Weights of a small GPT-style language model, trained from scratch on English Wikipedia.
Size: 15 layers, width 96, 2 heads of 32, MLP 384 tanh GELU, vocabulary 3269, 1.84M parameters.
Architecture: LayerNorm before each block, learned positions, biases, tied embeddings.
Each number is 500 + 25 x the weight over the matrix's rms, rounded and kept within 0 to 999. Layers, rows and columns count from 0. Numbers have three digits each.

# down: layer 9 MLP down (transposed), 384x96, rms 0.176, rows 337-368, columns 0-95
# up: layer 9 MLP up, 384x96, rms 0.196, rows 338-369, columns 0-95
down337:510519500488470540531480493493512502507521494472477478444496477485517480514461496504479510495511495485478462492533492558508488525507563464521512483532446558477535535504489501497505498505499517492522518519523530512508525482487495504483501480496545485498528488503499478500526410523441456512
up338:509503528476481495540468462483492491541478516493518458489543531486474481450528481482486513522551440489510506509564486502543525460482472485505476515504528489469495501528499509476484464489484465447475514446519470524519517516522481533499522543518474480558534501548476460505540495515544511496
down338:528527513506534468501501537458492506542505502464534514458482528518526504514497462530529489499502505497524491494452472494463511533465509506498461506533516481491510488502489508498494495508496479493525444513531522458501451522510501466495460523525501571521460530478535468496474448467502503503
up339:545506469559526495444464490472443532495515536484531481502484485475519472497473483481522477486528500503511494580517508520456488480477493487506486489475470521483461504508505502498477499511499508488522522519503461518469483498529504495525549532511456509500529490472534486507484492516522530546
down339:480522537490528484508487465475541522482466498489469522505467521517511498524494508500481488489458512486488529462485481493546507487527504511494470511528515438497473543514541517479524530484521473537481485482508514485525505501483503474467481452483527491512499501518517474501512549524481514470
up340:507539459495493496507494505512474502498503483451527475478569520546513476492514491519489530482511454547540530486535535455511484477499471488489533485461498496516503512553468450521479486457455564459492461494527463480501543561500502537482513540473496517463533481531467480489531499496491491493
down340:472464499518485557557499538508471529500536466495504544509493519493495517537514514530511539497491487498509490546437468506471488517489524493493429500446455557487485519515487517497503438522484490503539516530521490492452457476522527454490500475526441493495484500502527504548558470469466498476
up341:499513494485510505509504479464519476509501482495528540492475523450481498526460494515532456501465497465505495520534503471484522488510528500510505500476512503554519494503536474517459483473451442476498498523525519512555508475511488485492481519506497514548530489498532492471527536475501514532
down341:495500493493523530511515513523514506535508501507526480483524512538502498497483494487470497478499495537509497455493515480538523510510456526501514502534448512516445516511484512512498496493565528481484505490482472497479441513458492539491495489489520481498469515526492512470505460482494493505
up342:482509469501492471471460502481521503508479482472481507495542473522481494495497479532499511515486531518474493486546519508495485465458521514502465488495488495495491477503486515540493499494469544533484511507536488464500525520509449501503492485504521493497520510541516500510492510510521500527
down342:550524481519488480498495497545526516481501543485491509522515500477470497504499492544500489500461501465500537503482533490486538497501516493469511517510487497499519522490514505520505461487486511521461469476473477500484521510440515521512461548455502498506546539499481468476518479451492475554
up343:546491485550506498488471489512485516527495509510529477480474482531485485507474440480537508488518478532506473523509528517455524505495493489550483527491511536574454534500503468472488497510499473508456495476529479520473511487532442478520504508442463501485536501504503499538527507539517512520
down343:480510523441528508517473492501469482485518462510495486486498531504516532481567536493492484462505453518500505515435509507537508448507501469508460527519480525513470513504484453499500497500524518547498522483507512490524474520487505540521480492532518471523513521501470492483504491504514471499
up344:477491511505500479532508492529536513482458510485507490465533530492489514484522517514502489530529462513510540477504499485505511508483499530507491548491509492524478520507530507498514478454505481465513463508480476453532510486487526457507514539499492489510524500494486517492517497473479492484
down344:528494510541507535479494502495490495489514554501493490502460481484477479508508492492486514497498530475474482560451491505562486476474505453508517493506452503519491461486504506513489495484495531502489520506507514451495507510495488544505489516508523516471478490477509496515492471515537524534
up345:549508497518538489487472521510492494495495513500485515490539542528503481520505523505500481462484476502486473472513544509473523498514521485499519493528492500449478519494509480523480552462498448517540507514468519494502509507520541453522494489510478440548502441516489496506502506465504514491
down345:466540517518468464488511502506502493459499501505533516488503540542479457521514533472490502477513515464490495482461513495521470498509491477510487497512552472540486493429494525514494501507482534463465538478509517505535504520490526499526455467518502501537500524493482510518476471504508509496
up346:537494504543512493508523451470488507535499531450498514486504518485459512453495484473523537503465503515438478558512510501487511478499459462528509510515518512472537507491532500475475494491499510496484506477527502529528515521535459547503523489445505504529575529508483510459571470504517495536
down346:477466490516434527466510516464459491497517533526495508455519496501514495534517524470520493490512508466546517485448558510497465540490534534521486494485525511525506536509457543479519537512470493502477478460481497494540470471496460546490525528499496466468449496493465485508480545551561517490
up347:459541484476494524476478464486502509506452486481510487497514521499537509477499514530493521549490525517501512549526534498475501480491503450500479483483517525477444489535490492500434519490521485497564466503533513474520465501468465545486505503516504535512514501500557425506477522492510521526
down347:549512494487530489480468551543505490529501528545503470495511494451522565449508502470552500483499481426469501493503506477493491527445506497472486495541474507553491433502498506478471513515467515493498483488505532509483509500507486502538494485506468512467472539522504512492513502484525486500
up348:504515488570538485452512491516490466506501487492505471501489475530487472491518494530497494460524527482527532515483547459490550456501532479519504535515516508488464522494511516521496484519483475547466495512464482540461486486501477496479557491495505484483507533494543500484529501514476510523
down348:508507500458487517511484493493499518485499457497491527502491505498466504515501524535491519488544516527501506495532470489446474488460513517526496490491477493512510471504525511478554504500498487529517508518482499492525484502556481464511531477468511514526471496489518488497477564506463518487
up349:511519507561504454415485480495505502502520499522532535510489520503493488494505510511492439510471490470506495485496514494471526457493482479514522500507543486496466492524552504533525493477509461519543491502476483519472473476502505492489497519505506474460505505498498502529532529494530472498
down349:511498505489483496511500492501541543487478495512474490504490493487536536534498497481508519510529500523487485476515518488486461446478524504513455532509491464513488504498480481476499527537533504520479537473504546504495555507484500463504471497449505448513455489498495502469509516505494530496
up350:531532513517488472457472519482494513541455484496506539514455557489500474490488502560484491472474528486536471479480481496473558461531484495532498533471488520460504513505532485501454525480503515522524525528490524532508453472519502453498503488484478475563491443483533501516490507517516550488
down350:527499494495513548507513524480505483522519511499493519525477499504505482471527518502475524471468502494503457495475484523530511512488495507480423469522490564488499540472485473540468470515494515465497475477507504500558415458545512538509469438514521507479499518496537523512544474454549463491
up351:501507486506556508440479492544464466504501513499456513473521506505469446474507490539546497483488507501482508515503560532503509476507488484497494492495546568476536501498571478539509516554482510508549513493485477485463486508494540489540531498447462485452509478517516500496507503487496511511
down351:520475529469467548517545483493494534526518491478475505503442486525508522444523487451482541491512476515520491539515514509471518501496503467509508520483508510525478494487518523433514536427500466464493487530521490524532516438498520522526496496514437478498489505472529543512538474496501498518
up352:484514477516506467510490542508488481556453492490493515504534534475481471523506488515561512473475489500504530495480492478498504466512526495488487555495524479489487534522511535479451486498479487517447483509497496517534506530507474456497488544519494475552488516499525491486542490542564523480
down352:497483471511493478512463507508517500515482482498506499577505502467519523477497501473458468499486489493459489464559515502498490518501530515520528476502504467480485461513490506509529526490487501499517499510514503504503494441524499479511495471505491531521515468518512541490515473539529506511
up353:567546469497525510439486472484469506484500538461517502498474473482504476457460484531491460523480506469481510484515510504511485502557455489481534495471546528493494498487538484529511560525470524548555554488477508539456467513503516553493477506503498506500509515498500485494486513461504494500
down353:451547491494506483498464497472455503455534514482480509484488536484506474466495507535539489540455494490517519505531505532532472475507521468526473516471525526531523489489501515546512482501494483523549453480493502526534527484508523557485423483502515535544521488495515481506453496497474512467
up354:455500495500495481505519454504509512471495506500482513477520478483490507512517528478502496493530492540504535500508486478483521508505495510497476497502518512523504482486532499457524504501477484517487491479526462480523491494503527538495472498510513501472519497504501502495502499496509507484
down354:507495500499515476515519511527489545520512476512524506513473466516522501496490498497487521516456485461487509491505494475521515512492483503490491483483486489518473516505489464502463498510503519495521481509485512503464495560466487510528501508489524498535500473508526464475506491484506478526
up355:465543506541531464498497505498489486494463483529449497509502538479487442513492502485496488459492513457457561502497469534488541487490529517524515489474472526529488540529516506480526493488474438541497478520486465490476535469452533486511512525497497487531495453495482514498511498504513542474
down355:480490554540516484495498548502524507529530477489495490485523548477486509483501520517467535460497518545465472478496498500488537538511508493485506537467460538514474462510493495493518483461510485509488572496501523460483477478499478457476486500500508480490478541493505511498472527500489504524
up356:518526516507483509497498471496476510511492487479569459492491481460483521530489460504527525488517508559512490541523500468503499498469471469524560492475457528509488542523508464510411485525492505487489494540547513493524498513458448491494500531444499524503538439496532488494571470496546510518
down356:472514508489530466480499526529559472516488494517523524499485545514504536493499497514508474489465454500466512435483455495493512481523514541480488473567530521492494492478498490519492460517575506501472464527501492522526498498532520500492475524476488496494487530503517534447449489480498505521
up357:487518527507488477485519441492506538509470496480510504462517485483499524485499484553498506556515451481530517503527485449510482498516470526522479521457544528546471512494508503496495462493467517459459486477535452504514512516498478529480496540485498533494564496502500522487501466461495506562
down357:503515488542512449514508546490441472540534453482509518500495524488498450508499547525470523507503501532534487498481515477462543479495543467501533528509470453499517468493446456464480488503540451552543514506482528530511475478478529486518509538507500449547484498513508497458469498499491494462
up358:483501475478509500483468503525474501491473535521515577477499498486549498518506530509543534493436485503474522478488528463506516451512550472498466511511531520503438474526495500491489521489476474506508470483534498502519480501494515523538459514521476508478509489510502491478526515491511498524
down358:481520536507523490503485535526506480505490488492566504520488472501535499530449504512482509487445511477490504479485506533509497495559497541503470499591535444504443525504523523488513491472493503487516474532501490506497489514517494487526487481504492509470471471467529501439546481507490466498
up359:493527500502504497503504480483524465508466528457503486489564495487475519480488465480527465531486482501474491493496475524551484471516534519468489540544463481516550499518546524558521485475503520538476459523516500464576509494514464480495470501459505478520507493529492524464520448519506482490
down359:502524505541493449499513459527493494448501487479513502533505527531480475517485533501452485456513482498507577492520476482491505529470495543496501478487477495534463512505510513488522531497541496512533493544475471463507460519535486471496585504484522468477511492500489496462518512490524526466
up360:478508462526538490476504489484449494490467501503532566478495530501516480531469509478496507460528458473522485544533518478490513482497531507503453513526526488508459538494467474521512494512509477492507476479476531492510516529472509490479507565497472482459562506517495528521530503518512490471
down360:531520474507454498482501509499522526540528500469485524499501520516466480483499475464513489501495521497487531478525455529480465461529500497493508500523515501466517509489516512470467479495502494472479487505495504491499476536545509500473520480528525536493546488522519494546516519468519474459
up361:540510486535500477511529486482523501491499531493521527494517489499515482502461500485542527476464505495442486517500514487502497473507510508535560428463449486527439480546472511470518512475512501503502485491500519555507486468524483522511522492464511538486485480489521496509543474497520552497
down361:466509531501505511491525456478515500488510493488546485552492527467448464528482493498476485504520507550508501480520464481533497485493515476469526521445500446471525454503508497525503513507542523501506554546481435488528517506517489482509494490491496496541517503503517484505473518485561485480
up362:486519530487484515534484521498500493535487541502506501480522505479498495508523476500580501494500480536479510440526486492521516481510508483490489495516507565523503471531528463498520484500496517502495464465516499503497528481487512467521534520478439521501504450485496500476510482496485514486
down362:486457465503512537494508477516505514480492461527487467537502488493533522537476497507492507486504522462492529514524491499462486488484502505515510475500559493486516461483517471512477499532489485480458510435532519485461533470507503484508485499489480450487543523532509508541537479561567488526
up363:558513455465513521461502518501488494496502523435512493489513484492506459480471482494494507462491477558501499534517516486532482493544469533468481481495492502486490483513571498479483539537491538508516543497503474475524517527516457543530498492515440468505502519534483493475536511466510505482
down363:482511511496462486525524474507522486510571490528481513463508488501516484472443483486460551490459498489491478469511500496514524514535487497501485516547476483464509513503499507458522480500542489531514513506506496523517488504541516487494466486512478487517508522491496517492503490494496525503
up364:529502503539517452495467493493512496497501488549536526496531525478445506497522498483511452478499496449508485507525462492492468493503524510493510467496522474469493528489515490501498527511501491494533523486506502525536481507479484537481497547479525432509535469510519522525573546485488507495
down364:469509499477494547541525484518489510536500489499498469507499493543502510507474506523498521497497501529537520505492525498502514462508489509444487518524468474460439486489516467523530510514483483532526504548489515461448425504521513491544512518474501520493432502516498505498474467495460504501
up365:501520504462503485507449521515495509502505504481525569491508516530444485538522465528538501456457504471464516461511538504501469478525539485489550482499504553555478510505495544456485503513486477526509466469483516511489516452469480490485509510510514508493461459490514496466557523508479555491
down365:491477474499464527516521477516507503478527494459536491481511484496493482497508458461532452509537494559463547467489526499506503521570501517482515512483505567520497487493523529482510529505494496488499479493508495551505482461513513456508449507497457523555500500511468486537492499484461489483
up366:520496430501523498528510514497502487519441505519544498487477520468506488495497510509495528540520473480445495477538511502503534502502489451536467510511482493471525507503507512475507465465495501519518499541514541502485453518501484524476506489489458524540483527489518489503485522517551493555
down366:500501550475490513499515532523485488467508520485475499447472481485510483521483514494516497514516522531493437474525513515530557473510498518498526524469499515491457495494508514523515514490487512535478501492511515492482464489542505514500490469519537483509496482494457532482505529480467483461
up367:507497503527535500523494479530487520509495525512512506480499486497502514482499485504566494555509456532468536503495452418549491508487477501517513492503481507477505489512566496471507457539479545473496494504507465464570499521532467493520495513461509506469525479486485502487531490473527542533
down367:519529531512482469487532513456508489460508520481504492538476551501470470501504522476484538466482506486526489509527547507446463547492565524462483509491523504526491495472456524495441490469523502522486551557492542525509466449478477521479520480502461514537482483478506492477515512513522529511
up368:533499480494526487527493506445496495522504496457537483472481482462512469476508482475483482527535476509486526500500532532472503495534492472514492510513491489517473505491538483489481480447478545501512544473520525533539485505543496504484544497506489502499499485533540501474517572513480540525
down368:513507489494474505527511524472533464499477505492492495472484508501564484520473496503495488568484510509527492492433513537507510481497500509515527491503470501448488508510541510533520495537507437508450487498509465503515511567521492503506501478498495513498503519507484484496515468502496501477
up369:542515496513494509532517519493512482485408505482481499474495499485477459503499475562512528511475534516525543499508517456519517487530463488476544531506505506552506458530523575460470476522498493505483478494464511482486475513506522483498522540484467488463476489473532506457525511511499532481